python train.py --n_layer=13 --n_head=4 --d_mlp=256 --vocab_size=8192 --rope_base=10000.0 --qk_norm=false --init_std_qkv=0.0221 --init_std_up=0.0221 --lr=0.00264 --schedule="wsd" --doc_mask=false
Each number is 128 + 24 x the weight over its row's rms, rounded and kept within 0 to 255. Layers, rows and columns count from 0. Numbers have three digits each. The size before them is the row's rms in percent of the matrix's.

# layer 2 attention value, 64x128, rms 0.0636, rows 58-63, columns 0-127
088:147092132102117163134103112100156146152112121144104143112142152131160117138128148122091110121114097105122122157109156135099119105109141084150133139141114097157146083119136146120108116073161119117115077134106140125118133143191127092176109117146173165119107161124182152094141106128152165123127142126129157142127129083101148119147124107149096099107185143127117102124129153098173127175142
102:121143150138040157150127177148090110095142135138134141135155108151110150131102091156139136170161134175117140114169167107146106150109117140110131137102113137138123137131103132162127158084133131139125101188144094128092129117092128089117122121083150141116130140101149127128140140115111103089136127141134136104161126098133091137115099164172089120159152145144094141164124092146109121120118
100:129165138111135146124161136088150107115167134085101120133116126135066121118124127111169140105133142147116121150150142104117117168121092151120112146092093124128123124115067119157128138109153155160139134138134117108116148145124147101072199136134130059138161139166138108141104140152099080096160090137164173150128122132123134146135106139096152116139098119138147172130133112156128140105105
111:130136119109111162144146122139102106161102134090115137150142149082106156111138122125128112120122124121127117167148120060110088140082110130122099148160143117107117131104082127139116114092103151129118112123111091106130148124073164084082164150122094084161139138161126119152096131104102094109149111100153114147150161145150148137099124149082157112120088128118088146129146115183111140130118
108:123100112104092089129118127123169120177157135117133114131131130129088139114137108136085089078160122060123140152119099070120153155129129113158116153134144149139115115131161149145152122128158107132102127111168171104150131098176133095111160135146111142128135157158111152142123104169090141099178140118107108091124154131082126169114106135127125137161147151127124118191136130111135116118128
115:132141126138112164118141199135089151105134145155148151160157111121137116115130130160148153176145149159128143127163098114166115133110145135100120106122124153136122146118110117104127160139113128138104171169122089141108128140120155100121104147136136135144137120120083066155154120123144110142115110152109108161092092127134169080123141168166133069163095127147121097159140068113108114136119
# layer 2 attention output (transposed), 128x128, rms 0.0953, rows 90-95,122-127, columns 0-127
096:120138148174076124158162109116128125102107141114144119105162136154084133119082131120138132135146130137114091135125165149117148110131131123101103132113086107140112148140120097105130119138162098110150123119128143134175108137115177159127131143098127146192100117139147106170102145141125178158132142166130119133129160075124164157160120139069094155098130157121157143119135116163099152133180
107:149180156135082095147120141122082127139077092137151151135162141128147115131121068139159135142147104158141118100115125141123139080113165131179108135146136146119151097131094102164118145186126135095122146098127139130045106114125094152121106119119117155104137086138144153106147138146128133135131094118113145147117141121145109080145139101127140156130088111153144143114111120135154166133101
099:125111141098129112101119163124118131114133090114117138121155161094110134132117154086112140112136127130143137104126147143098146135111166161108125107134141144124148117152187166112171147164055128114092108136119140132103108074126096120138111127121158140119176110119145096110162123180141116122115109093172111140085092152112099113163115118157164129175108114122136143118163166133158152099103
105:146108129084129087145132140128123138145125131119125130136145138107126146066117141117136122126161115128171115119138146121117154068085159156106095148172119140136148133134170171126122100144083130178084138121156093122114121121136119172129127155114134138107163130108149115127134134161157126130130089080168105097120116169110148086167097120141111126166104079123138131098178153107122108113093
117:129123140141124081109108130074140119101134136116146133136146128126122136082097070118094122117107143086119102131091080138150181077093101150101108111158113136118114122174120104090184160119097113135101156137136118115150133084153124086157147144138117121132129152158151129158136130123131127074101098163106089096132159158117172109140099152112132131123142136142131100139133090141130123137135
123:151130146067136078130132140162134150158131090123115154133135125152140134136162135134147129136171131179157122085183105132120149140106119109166143106115119155136145100105111133141119132151131138149117129087166118135102107145139125124082126101143135150056191111138120137093137102114107124173112152124126118131115113116181107106142084088138130123133077092143146150124129161147127090133136
103:148082169138109146134140144107121132101121127104190165123133144131131084126108111169107131109136149112093131125113140116145123089167167113137152150160109133157100095129110109138137145128084143114086126103121116113176138102142126128128125141108144165154112123136081080129091105173126145146144129134152133176110173147139134161125166184138193131164137105128148128123161123103129120156134
107:110137147112153071110085124150102112126141146086142119124166133152131109127113118097189131142141128138143149116148106140150095139134120146172113101112109146139114115130140175108123127112161152115119109157148132118121128105172133130136089077129089093178130118147150106135173121141135124113066104091126096087117109129105149098145137139189116137128128134133126152141172101116145133178086
107:098164103116144078095104082131120113163145171146121150117144150120089148085171098057166102155109106141159134112143112137090123131124132156125109116128146114119129149132164142113119113101113110111144090124140126096106118145124103130133155113166138105095151144134180135111160123079127096126125097073135095121121128113116146110143127145135094116119161137143131073159105142115131163113094
111:113140086125118069088074087136163132179157159134111103155126135096125144059162167148117188135121105144154131144109128137119122135132126148130125134123138105102153139121162162130137114088118130112110139164155120077127134167142123133153112124144149119126136159144164141096118127080134106120112122101125120167125117122079145083130133145116088110109140138125150109111103131150113127076096
097:143144115157136129130123130134135105099129131123156133132151173136091082092117051075171117123116150081078104131147111144139140136130123186098125120126103157174090098123115096130126132138098169121133147148115121133166122118123112094154140104143163156116149165100094136106100119136144138101130151106141142169083134132097115119120167148111147153129147123135163082160145120103104128136139
111:108111158080138105103103149132138129110152098087134123094123122123143136149144139139133126156159158124159162085155144111150080128108110115185152117121153121104111114139156148129154171118187129141116118152127126149143141152152131138117098124119112102117127140155148083105176101115113127132096162121084105089123105139128121067186072111170109126092127116133141152108147135151132097142120
# layer 2 MLP gate, 256x128, rms 0.106, rows 0-30, columns 0-127
077:130145084104145120153098109093139114177151145177137086144124144119133118144101149126110106157130132119088108175130127156099115126092123153157143118165090157142138113080090122129094077103113143130144156128160122138149109131121114111162171139110171128118119127153121165158114103181104147129117055092101122118102132111151119138129161113147122155106110137129103144117172123125123138159150
105:106092141163097150087094104098136128148095129111124146110130170155072130107157149131149130121144120131177137109128175104134159144179109129088125160164067132110091147103141141152117104129106145155114118130113137166160122094114127111117170143101130130132081159109133111085090137140190123132152105108156130144130133125147119126154143180134114130132107138110126119155141133104176122126128
103:119150118118061125126093136136072107127132118145129099157139114094148176135126144135099113177127156122106117149164152098179132149151100106122130159126102112091131161162108129122102124140153112113118143091124139128145121137117109088098146119149137140091133135127119162116113107180121088143130119141097143182083115160138123115126154120143119131099114106133146084164070113166130116108173
080:124129118125149113131112157109139137141137123062159128113106109136195137136186147154141071129118110166152122151186114107115106076129143146145125184115081124098119123133130118162112143132103122120175122127135128139144157139136127114120154155137108146138143062135146118091135129135106131119123082155123125084144137141171091134097123106116140117132137140145078088112140168110117123096132
107:156090182159163147118107137110141131111163097137146129157104156080171136133138116146121091126163144125129139125114144161137108172143142103127109111114126138143111128129125110090137086137157135138130153151137135086126150154135129126175142141133135089132145106146098149105159118126155133116156088127156047135141120142115071134159145144067117144145138170107135150172138166125109098131140
079:121118120130078101154067121125098148127108131142147149162155114133135110157118113118135145139129137121140146125102147141089099141133125124134146167126137136145154135129129141121116067142080111118122084143106111103142125154150130158113178142135092100134122141146105103138115124160103155149092088078132175065105195145122101135142145157085121104149133165161130126110110114108095135144173
098:151140101136151138120184178131100162128123131123150097115110096147114165149133140145098153108137112154111139094112123102141090144142145144111189131128110085117087133130172105083137156108124107117091146123155162136121159145152162188142126124122125111129156119137137109119108138121153156140090085122101112110131120101129166119136106160160072149146106121134182142103155155125170114116138
099:124099086106135112158125134103102139123102118133142141115179091116111119138175116138130139120114110144156128131109106117128103091180129146085141113124156138094141102155084131128105153144147138092101135119164157113153157124113128138175155110105155120098118149136109180107098108165171119155057121136151124128139128100146169132086151166157090099126091121109137151119157152139134159153129
069:169118125098104096116165163138113153128128112082122113113130113136148165167127129145151131130079120171148113142129126139114102152110149114148139144103152084170087097074139120117100175115123149159103125161125133133145127131121125110116085169171145121147145150123108153117168107114160168123109194150129137139164195136143137141158122157111094127143127141155137152144098152118106139123137
112:116147139116126146121100104105106116137098167156115069100110101089168125124136106126118097151113102134163101099130149112143097110105142126111125116119116114163135132132122121105145095093138135151129125118061088082157150169153144125148116141161186138149147161110111113148096152137124132148137106100155172112123135120077122087116147121153125163154140163105139109111173086165128103113122
105:129126124140150137107097108176140084120145093151168105140115141137138159123121148146067120092156176122117143129139109127122128147155101134149141106141139103103142101145088121113123121128130070132113128128151128092136120168123132101137151118152150115156155150094144170162168162094158084110138070123165127101121114134081145099160113117128109105085076132124138135168132157101114109128137
107:123183106069124126141129124143136141064158131117133145143139111154162105129113118119158109141122117128140168122188106140130166160159108110125140140115163124107170148116094085144119138127157091102127130139163122138115129140116146082077117138114131122144137080122122199152097105131110076117146149152112143129134090162109100149107140143087146145130100130153133144114099157136127158132149
106:121090134052119130115117113146193167131128108131152122161142135148092149126113151164165167147139085086129122107168104151130090104109138152150152100152156172148131147138119161155085123126134136112141149131144182189113153155136094153120102103127128130130182120147116125134119133131139115118106148140123106107119136138149118121161110084113143140085107113133104120139127114091141145159143
082:120103128117101144137105113141127084094115149106112143134128145123154138138142118144074056172131126109114143117110131138127184135151121137140096158142143164093129120130091125161105140155094124093114130105092086151087131123139113111091142081101140100116100118137131142151151143140124141114120104160129112123152098119074070141126124098131159107093099070088125149138138135127128129104174
109:114118144114130174113150113116134159123153117123154122102125112107169145123144115164117139111132128119090120123068171095167100117116168111091144116133081109113165130127102118072109129150150058120105118096139121157142139129126180118105127135118123108149149133131154148161148131162125119146121095188169107132131116099138131202149151146144102144106141116168153123106137150108125127106129
062:121142103129154128179113123165125113125097084140089125141133109143158129108124129127162102111125144117087127124148084178115158089120153135085156115149118133107146145055170130110094094132148087107148096139111157117109168143141144148144149148106155145099126157099105103156139153119095114149175118122126135113145151158126136110153089138134148107084117143108134146110079173126126102123133
096:114119149084123114127096130139158104115118104172097123137154162099104113106115113134094093096123150103127122126134144119131138129142146113104109098152092105136122135142126181143146137145118143126095138112158107058096103087164114127151140153132130170155163161135121128163088139074118090111158117172141118151111137125139089140106138147099114138109151118092153164149150139171134111182156
102:088130125100105126157117146120119131136100153175133157095149102129180149133139128151114145132110127139107149133128106160151099107132138138133130143147093104133151113148154132145103132096165085177107151110077116116171155115124142115121096126163160155150145139144112146109138187139156119127142143122133083166117123134141110116116120074174132183150173167137089117125175099154135149144112
100:150114135129122105170091112125148118132129104092146169111149114103139166128114141119135097152131091130127172095125157142147112102105119171171147124095147122096108147146120135168128146135180127138110171164147100137143173148140154107150115127155122144084126114100159149118110122110133131172082093077095128100148117120127117137153149175138074118178129100134119143121109157113106088115122
071:108167141118095143135121121088086109175114122140156105136119184075098097106126099158124083107108111075121134129131129157123147128128119147189111169132125124141140146108111111141146116124103131121119130130117105103089164117104119123140145106155137122122129099137137154093125129132118125078140184075092128163132186128144127095113114133143122119148176130146124132088141098148179142101128
106:080129163143161124147139152088104105072084126100126123133111110109113130133152128142095145125088122135111131149085130155070120144091159121097130125144108083133105106126104126071142112133098095103120125125099116134118129140162144154101150099121159114141147127144130097161107128131183132130132089095127136100099135071063120108108157173127166127100140136110138134139131136126157152127116
134:112131107098110112121123073101135125117128172150145152110167122140132142128111139134094042099127101128135118101114116115128157154104124134144098133127133131154135098100099161128114151105140105122114092107171097131113129180187115184127149128146145123154089133133140129113115122145107128126109128110121142106179117130141109124187097167161073106137099148161128110104110098118164127135134
104:117153125108187115133113137088128123130126151148102092099140140130130084074128123059146110154096157059092161131156103149155134137095138170126113107144068100161133103132127138113120111162124127110160129101116113116130094133123128118112140130137152143130118170105120112124123162152132141132124099127143127141134158111157135143156180139138121098093155115061117100107137112135113146100103
115:134124139120142104107118113153115155174136134099161100133113124143176120129130144147170159120152140115101146097151187108149120138142122088133152136148160153140111118133115136152121109115117152140117087144162126119166117136157112102108126160111178113142135139140114120121131110143123097169073080114114163101104134152141117112152088133113120120130135122163169164121149183081197129113168
086:142078112100120139127152062143167125174096120104119138135129110141116141097165112119125087078118105118141122148130133133156109102077107117105133087117127106112136111111195137126148151151102137142150128160122123122138106137117133131141138119179113134099139132115161110145131169127064145128130163128086121167137148139135168149171131104100124115126158185089147151109134132137163108145138
071:138177122141140119104134144107124116122105119095133126109077126082079072120108114121093125131131131117124113135133117150123151138121131162133162082106161115102181122151135134128091129103116106096153077112109097134093130122134180110094137146103157136121115156120106171133142140137120112112095122149118129230142158108133133137088115161120122107094170115113143149124105136136109115117146
123:118117122131132101120151147154146140170094168119131115174102122137086130104153159135154104139156124127114115124115195103173143127077111175147125127118153144122106179127118153119148143159099139149085132155097085173138141191140141152120133139144132133135146139141131097148095115135194171142139122159109128115128127092143118124159111146148087116140173136106150131117122129115131123174128
050:133106101119102155138122119139156135095138181149118159068101078156115096077133141141134162104114153133139126132108128135144153147129134133116124130138113123122158112123173167089165081123127101128126162144126151137135163158199130125112123079116138127131148151145078136130122161110155141126144110135134117107140066096093134155153156154111155130129123189116114131149105139112160128100124
114:129193118158143109165160148129130065096108105160113141124137114149100108099107111115175094140122156134133090160162129141103139099099106110159119151149145104146112134130098182093119126138157135134115109140104088147105133168106135120170189125136115130172138115128114120122103145151144124152125124154119156121070146113148145122119129140120161100148152144180108083141099131123110136129146
119:109144048129167119149119162140134113127124128138123110130133117126078123149129140127134131132134155166151161168111157115101111127152124119101064143130123054157119135154121121098143122138141113108118085092103146145128112184156151152143125119116166112150126162147120124123113121137139161129108082136153111109125121110096163105134169166161082116132128163152147122128121141136167096173126
098:115145124123129116089162122164098130081145131107147161146139129138150085125155137132120123092126118184145138091115099138149124121137086146104152113144120111160145067106132133161124103079134107124130125140141151167125096132175139159142082110109114112168093087110092110153102131173131132158182139143137143101114140127119134135140144106127152138146103148157130120114160115080142115184158
# layer 2 MLP up, 256x128, rms 0.103, rows 0-29, columns 0-127
079:126114115104115165086098137111117143141109079060116091077118145127144112123118107110135135162101155099119084118100102126151108077092157142113135096091078136121116148162161127129140144133125105114163141128110145097132143110118132128106171113148119139112104108152121128179123150136117127116152145161103127156115130113138102134099138146060119110129164135096158112139130160144070138101131
107:108108138127147118154153189142152149098142123142136096115153113118149162169125135167107121169144147146111134134119088142136100125124138157153134087104142184153136102153163134121163166172139111123120145135148179107145128166178170180143121155115121122123158135157121131151146135103090148147103135102127113146151166110148098127157130131105142129153103105140164175138165119137127137178135
101:121102099133130105114160122119160153190118166110140157120117124154147113098090135127183125117137139127127151126127146133114123097134080093132132066150192128154153108131125107146097141124076124153113097153151073126149127093135114145124116136152106127154115149095113129129140123142113128126052128096118130106163175146131166122143105095147105140163137121144127150110145130120117156172104
076:136159133137109101109163149136132142088076117097140126095118142115142151089164097092113162102135111155157101120161142125101129082153125094114153145129122097124141098154113125124093146135083105164123158104132142110153105134097109104096136147082085092156144156135151107076144115133192133124089114133172117123138138112131103111115148105083137127116081114121124116136144133163150138119103
101:094139167114160107163159122145158083125120135147104144128093139117152105102158113111151164118174126161088125077116147138141113125104087107121073095149100165156116100127144107104133136118153132153056138157111104142129138115149158125137089136156130143128113133094159118085119134165074121153153156112136111093093115129119158131119140096145125102110120103113152145108145138132126134120082
072:131134119155103092121076130112088122123101133089174140164134114121121129136149110124123174094118123153116089186134090170142120167092082115107105107137152105106154113125083131120106161125126147147154133132109102097130119127078140090077099158113128114115147114139133126099114119118119133115111148082141179131101164144116106098114141096112154158091110148133132131152100109146104165126103
092:124132163127088150134105114100132074111155136159129139134118174114111111118128108101095119127129188109115111131162142125134122088136118119097089118137131135126160118115139147111140100170127107121112121093119115090180108141115139063079156134131125133131128183131134155133125127144138127110119119092130101179138145122176153079174183172162121137109108164101161143135117124121101128135132
102:124109112140116139154168124109112148102103167130134125130134113171132089162116114142172131126122096124095141114146135077161134081113078124128135130175150148151148106122052124135095164153122118125138139153135152182129164109120138152118167125132118116123137121151099141115114124143133169151093122134143126142167135145163156151152136149145164114115186077128105124123142118079099169137133
066:103159132141145138136140134062098132149130166138130107081134109143113126146143123135147147142140105120098174129103124087082123074100126159124117112103139141124117161115164138130122145105076156124138090124133129164149136154124137129134163050165120107117126138106097137110113136121157155125185133106111155109140139091122122120183156115153146148144117144148071122123086103137137156135106
116:121143123126092094129130116125101119148120123128105140132114124117138155121080134134126139167142109129135152128130101127121118142109108114154145116102126124091165147075137148134089129142141132096102171159138085150075084092130112132092099171100112106118148104101110144120155130146130142176136115079096178141157126173169186115160100078141156161126130125148124132094092148104122138133152
111:100143131118137120129149139199108145153115131184119135161104115139091178126110133177132126137122127129111107077139100146154124138112109133117148165188167133133118159157127142126076119144134131134142091139143154113119091107136144121132108108133097129145138160132103134133079164119152116144154108150099174117078135119108145141122130069104134151120145131138090154130128106094144173171141
111:131132127097150130141183114135168090115110158131145150112134108101134133135145112110099114123089133127141136104126101132146118111122173111139134157136119142116123122134133126089116134120158153125135169170149093081129107120149093134156116175173153157132123138108173129126156099152102080170144128121140183143087169135142147117113119074099140156137100076127124101154123097143174087108110
110:121136114108133147080158104131099124138096146109064091128129145104135111105134080127122121134132120106094110118141128095138114105105106097178148105067137086115145125088178096117123146138111113131127148105116135129104102115116119154135145154132084146109141101158161129167114125128109177151133176128117140147103199157114118168136127165101114135114162109143133142131129145115141133174159
080:082153117126147080136109099097157136151158155098139104147110106122136136112140082105137162167102155103115142133123137163087141127093121138147098141099180169159124134119111127134128096145111158109114146149116118122125112153087132133107152103104149159138112174122138160098131116094147162123060080076136150152111135142147173103141120141168119107097135108121115152122093108141151122111129
116:098104140129105104145088120091105175119184074112122153142121107144174161123184149123138143159109117136148123130123124131179170127138138109126133107141133108101135139123095160077144143166176094134096178135084142141133147097124148123125109133131165127121128099122160128129113164139095162180144163135111144106162096136143110150153123140172132127156117135102104118103129138108109112137139
065:131074132136098161122135140150126156118149100155160125114124110168190111166147129159118130174109109122169194130131101134113175107111120092127135137087144116114119158100114139146152132102130134108143155131102132141140148155129098151111125126125150072109098082144133112138099127173094090143140180132160138112136122134093133136151104097110084131141099179112146114110126099137108134117131
092:137136167146128161136110138141106106119104130118103113142128124122213140106146155116100084091141111168142095103098105151144123107080157093097130138123114099107171110148134146160159124137115111149136123134142164105125103130159166102097152141112112116130134169121171100147126175119136152133173092146123169118096151122096122097104109134130149086093116118136160096156103115125117095129132
094:139092144139106170126134136062131141128119144097156137134126112100145134134163127128090160136088112109143120137129136154178134139126116081116140121118077099123068123144115152145126133138154119163119157094110157124134138130114094115151150156155160104135162092159105148109130113114129132083172138113108128092102139124121108083158111140114134140130098113144111085142175095084093100103091
099:143108140131134167083119130156094112122140136080155186125136126138151106155134147102138136145140132105139143104136089169111115120174137142145153158132087132153123106105065120076130102131115146108076122162132155122140134133118140162128147157101109093115130133125172104110147073140097112166110099159154124108116144128147112138159098114088130162128154174127149111160132101097136107132103
074:073150134127104133155128136128088113120128142164101103120125138120152127088092112155074090119152110102084120138102092128102145153160140137119109121117121137087124153161122127134130117151121076045133111154126129121084127111124140113088147121097124101115129129132139114132118119125154161118105142110112106177129101141130094117111102157079142102138110067135094118121112156128128175139167
103:062106113140111105158092120094122110136114127135123107133141122091139162110149123124163111091117174106054118105165065121109146135090136119102116127175163122134116109144128109113150146129101120095124104094124137077144148179127111120106132113108163086086154126130099153116098154132135127147071124106106118131128140109133125104137163129113156132126116147102128143166147098153120126134105
121:115139082129151075144147125109136139174107200148130109114131141143093100139136108114151117128114108140101131168130180126099134147132140128070130130112117144143106108122133106117111127168110179140170121154137127140135103153124132123140138132113138126094119150151180168120097111189104116123089155134110129153117146131167117150122184082150093103158134117098141139128147099144119168107141
116:140171114132077157131146137122111113153129078127119186153116116075103190137106127126101096089147165148104102188124113145144117105142165098128174108139134115084144107122142145138176146149180108115139131111111146137100124150110134112131128115117125136114144119152090151122111105185157109173127140135117128170131145102135143106118107099113150092120144132129140119125091098148112105116115
114:156116143160139117127058141131112165109134138077103089152130116088125121121158105083162159139114133087158156113154148092149141119099121152153133117134135122126136118130161108174087144162138124153120103176096120136127137099103154137128124157102119098122123136146124097104162137134144096116082129132080133142070093161149120133176110149111125089145118140095125136103131142105117100096127
088:148112114150134121118112140157081096121124101108107143120161093128112144127122109112122113118129146137111166141117096147152154136110151150091111139131145101118145130136164126097111076089144144108154156119084103108153142164136113121128112149117165118140082145155129154129125141127099096106098099133101127141120155113139144094156117160174105112093195184159110088128104143190121138085133
074:158121161123122134141153142159162124128141160156128119146107162129132093103165106096098141142161133120127131116142130135108096108140097165110125102108108124090117176140160125123114128058127112148121107141106121138105159152136094122079120141112137087145121117142120107125148124136154119092147144148144068094136094133087130148120134097148149127133097157127093117234106148125113126123146
107:105171094112128129150118107114124117128143104136075144090164132123137144152102097102153142120117145118140137139137084154083121120150140105119127163165107130153162066117110125132101144111127126102154123137128134111139118092123114121124099122122140105113095151127107156104151210159112099162130108091144121138124122172117107128084165115102198124129139124129086124191152117159126131128127
051:092131140134129133124101169107206129121140137156126124067093159086109106148118132138148152121130137142150099132162120166177131089133130143087101142091133135149074135138168087155160135135118187100135119124084135104110098101151127157164139139142154171135114138123144143113173144146120107139104153183152125133134123140138125145085131129127143125126116141121166126140159125140110121106151
114:128114110130104149133109143150152191137137141141107116132121110143137149117135154126137112134172112130199145100131114107109103138142133180089114090139056119122122133129154150126120121129136118140104145151149150152159107123128145140150128132102124137098136137118081095154098118185194122178144124143174093144130105142133142170128125152115107133103133090092099155125168141099089118147144
115:143142149124105178125119104132132131113149132141157125169134140133095161147154127146118170119097133143128132098125129101126159170161128129109139154096151126147141102142103109110143114076137116106143104149132170109091148143132091144118128124164152100159155108126147140091142069153113147095149147139127165134126145102071131097155118174163105115119134128167174113140093181115151173102103
# layer 2 MLP down (transposed), 256x128, rms 0.103, rows 0-29, columns 0-127
073:111099154168112129153132111116148162120131122093109159117108129123124134110109104125124138139094109133129081065107107150153125118158104106137097135129103146118152142153133097152132130211122151115088116112119108141104123137102144134110118116164148169126137120144106121148169172142127138167114157154164166123178155130142155141145112125082100067119128104114120138103078117121157170106123
106:123122122106119105141129179124114145138112141118136083148122119097150119143128233128099095147131120157141132146126128116126136120141131166123114110106133148104155127129147139151165115145112095160114148112109145126095158159126144099106125120141146136107121102105118145124118105095145140226084113096106106158110104151130099120153121146162133110156088119133153132161131134171158140167102
105:156108102114151153133114141104138102136129131126091133149091092110104128176138112124106111092126127110106077127111100090128102098080186120098114089122120088098138086133158116114105075110105126129097162132114134108103159154125136139124118148095125144104179105126112150141110158101158116120119119083169127129130104147131101127144108122144118174107126098106149175133088120154110081127140
075:107151135113165115147151156100101079082145115115174138123077113133131115115093089102135128092137151114145161140140156101101135073104117133092173123105113131136125114077114141134129162156081119134161068134105096106145139153127140119096140115160125149175149154110100141123131130177111155118070148169115134146162136106133112144124105107124127137140121122141119106108134093137127132122090
105:112154139142130148176118137092106160109130115116085129147091141135123135111129131131141114146146083121095128135109137129124129127152175102126103128097153108104151123101135095143132155157123125114190156161148141127127112150095109144129114160159128113123157101155094125119157109146154119071131136129124155121108114159087097128168146119135128084127125133138135124106147143142121108096246
074:122100141134129120102127146125116131118109168094126138133128122112188155105143147117121137154142076145152164134167128140137149116109124135112140128143088123129106089108129111124138147079128140116147149139144152169124131114155130098130100126132125093111139129079123137113160147111135126077147170095107080127175122176157096138157062067131069097115134089152142134122135159152150128121117
095:128146143137119144194138110121113125116143139146127092102125156080128130108163074089133120140120139122118125141089115101169126126165125160146089113107124121108159160151133129153163134113167103132138162121115125159131145143092094155118143162157167124119128124144103140097106112128140132215107173170134134141104111119150117137155141167081131099103151162119151133165161119139143129137101
101:103128122109114132070127136142108145135153137134148115132147158162141159196160167113145146120131121123129116127111100156103105131076126149127180114146119146129079125113118161112076130187111111172098116113121164116157118153121124130137145143100129120102124148120143166126127100147148051143122119171147110166107105124112129143117147107118123107120087105123117130111126099116160113141066
065:095130149157116154130106136185124156113133110147127124172106142114136119135125119106119154129126152062151128119127134094132168114131147113145116115103110142115157087109154102114160145101131089088150131145110167147101128097104107119134093192123147102097113144114166134124133119126098106172089137079127160135102143114114149115101137120123156164100169111100162120144185149129159115118092
110:170179149109117138141119120126169121132147121147111126078101127114174116165175143176112129097132137097118119122186102175178126123135107138129095118175130126094114195132095137099126146123145098132137157130103103110137098118088112151110183160127120078126142138122166129099141143116106137137114146116134114119119121164134101101134134129142122139131150099146103147149155124098091151150105
109:168134101094118105123120159117121115148124154136105105119075146137123153124169134095096154148089155155139161127157134124135098141123155149112154088132122147149139077139140150112093146109114131157141127117132169144098191139146077102115146153145121122108118160145139169091135140165106089077128103083151123143124115112060112110156121135139109105100144147118129134106121141125176152128138
104:077103129133094143152123145119113124125133147116123097164103135148110093099147149106121086151110140130135156134118195142118093113139136128156154135115159119100142141133150104135102122109111118146109093134130123177136138131140109141100117170134177101142139134150122113135114126136164150177082062121123098128134071127120109156150144122159136105147123143127115154082138122150107123176054
109:125130167127124148136103086136155127152144140118116114079133122147144113121108092140150110151173078112114122074121136130130071170173112101138120126135112168123126147107124102144136112127123182107158124108119116171170124087102127128124111105139162112122149135108147117088147119134154138087143108157155136122139096155101121146139099142111115148156121106183168145088153133128098124097188
080:131133091163091089085125106089112188133098097102153157168134142119129090128139141149162144122135168133147107118158140170133099148095144120136116106129147124161144161171130194128141093114112145134153117122134174118123147148133078118136135156128160150132127116086111146115074128104124097110170109111120145127106149139123137147090123138142105129148101142137143111123121064115128093149149
114:091184121122127082115146116101108122109098162167112174139160147170152087136102124163155169155111131131134138141092139146119142138116140115104144121103147100143124135095094085095122094139151147118143122108109166121146119109114129099153120135147111132170100138150131132128114135170163122118151133125152112170115171139124141145156138109071134125119112149128154139113122180108111158098199
062:118108110142137150159127104153128116121125121163151127053130108134148126133102140168145111139159138097079174102129118178121129173097149122136145138172122134064112123089133119095106098143119126170102117130157127130114096144131120163143106146119119108112131128124132084137144146115074086094136125116163122127135157128123155068121109128104101141151131143155158119118098128147137172133077
098:079128107075143140103146133140100128125145139134129111202158154110147127101172156104135124146063158142120107134139136140121112144132104124105123112100124142155174092108107146117093167126110134159155150145115136075094118114150118120133092116116113134121136123132109159156118132102109087126134136105090108143128129155139093073108144149148124128084142167086120119148160157135127163107170
097:112155145150121131118115144106150104134120101092155135157110188149085110167130073102135135094125119139158125170127130103151168134149091143115110115114125149116083121113128116146128129134112147086153112077142165104112109156120154084163145122114116120108088097129096115105141082160093095148140123121136118134136119105106127152152135134080106099100092167111123161161132149111084133097123
100:113137097108105136185163182118112143123115120125127138148172161142082124096126131093134081107119154156106162156094177155099155138107118110120113151102136101127124153134123130126117109131086137134124137106142108138117146133140164094115145162178099107113122120121124112138079157150144126171167140101142141166137185127098137115155179144116146141120105105101092150108148102102154151123122
073:152105094133137111097094115148119172116123110102125114104143126111121094185140175116139126135123133157136128114134173154152119137102121135158158130176136120160130150092122144147127139133151133196115116119115113129146088142148086131142158140135088129149131122151130118172114149134103101076200130163146111131154142145123134143154123129176100120092119120140171161134150092106125089110088
104:123135082117092132133144125171077141118142142124112138111097145135149146087141121124127138089152121183149176119132179129148111143156125111101124117092157110147171093129105141161147178089144138165121080170139130152152126157139110110152130126132136136134066130094141159111148113129117152087137147161168106168123124129170113161102103091108126090125110126137093119130109137128145134134129
128:155165111090124120153123134129130133137117130130108123098112111137188169078137142095116141121118115110136150155157151120116124135121155142112164131106107090124160063158137164137106112092145126112116138105144150099161148152105124166138130131107151130080147146067117138071091105101163133123140094122155142100071123101110139170128138118123171157129138152147152118150119165104135118112154
114:126135127131116193144126159152094102149146125140148157137093149166164104135153145195132114189121082106167149118127112104111132131137147102116127101134133119130093146156131132153142149168113127121117141156115082162113144185091124122149118120132123075138129096085103129149149119067094142158090162162132134130117138139114124176139119154152167134141128108118114117133141146149127119117126
110:146117141122092115116150136169139131153143122108132116164160145105110151124112098125150159112128099133122116125164093140151118121121104145157114162128128101162134148107103110124079171152168143158087108098144128159156112125109130153124139125139122091106118143147141127151170153082118099076139115135131103135184106091148079152167094115089134167109107103105132182109160160112116143130162
087:138160125181127145121178156102147124124128118076149111072080116104121138124113102144126176101110165121130131128155127131120150152122153087166136103136154097106117119117103128128121112106154104099085130114102161115086134097143127140127128169148124156142095140134160117142127119106112117132158129115116151116107125136169133126131165121202157191129083121127154082147134151137123148157114
072:151111129081175113108134130141146162109101114140178146076144110103105128125117131137099096123150111154115151159083165100124149163163174139120133119131103124153140146125126109135159116133094115154145088135133097160090157104111131138141166129122142129129128115133208134112159120104147138130100056127113168134133113087131118108103097138138154178122114147119126114140109122172108118148134
112:119123107128121130177122094120147171120162159166100119122154120114127128146105120147180143119153126118166140113143115125109105149112152114159126139133118140104126139145102135153146150123104156082125133154112124155098158108107154124138091150112140079109100162121094099133106156140146127238120100146127095124116109153143115136112147124138149159160125140164102130142117106142142140131203
045:133112170118083116088109149095118114123142105102106141128160112116126119168062129104107151127167122097103116100179138174132159114101149125115130159114139105131131113135154148150115115070178142158145127119125110175113141142114138095138104162136119085151129094124146144141151137122150101132152063133186114123150106154137131121163142128124126108137108120147144106171128116166152094142141
115:141138138127143134150130143131129115150133118154130139108156100143115109087139107086172110127116108135160091136141117129133133142116103116137107102152132144173125140170106159107125147118180116106166134148150125151109123109113119131150149137136128119153161122098149118098113108162126121201146137167126145099087142118155119143113123127131104131136132134154132130148122113102095144116255
117:116142151098073120154158076105128118120123131146143159109159136147156145094144092136125153131107125122067105115122136149137149134132086155113152118095136161155133113116134118152128112122111178188151158171147080111152140122123113116135118128146142132110140074150101133132141149155120105122101152132109165123126120154134111151116082144083138158144133164115125107143115102127108166080067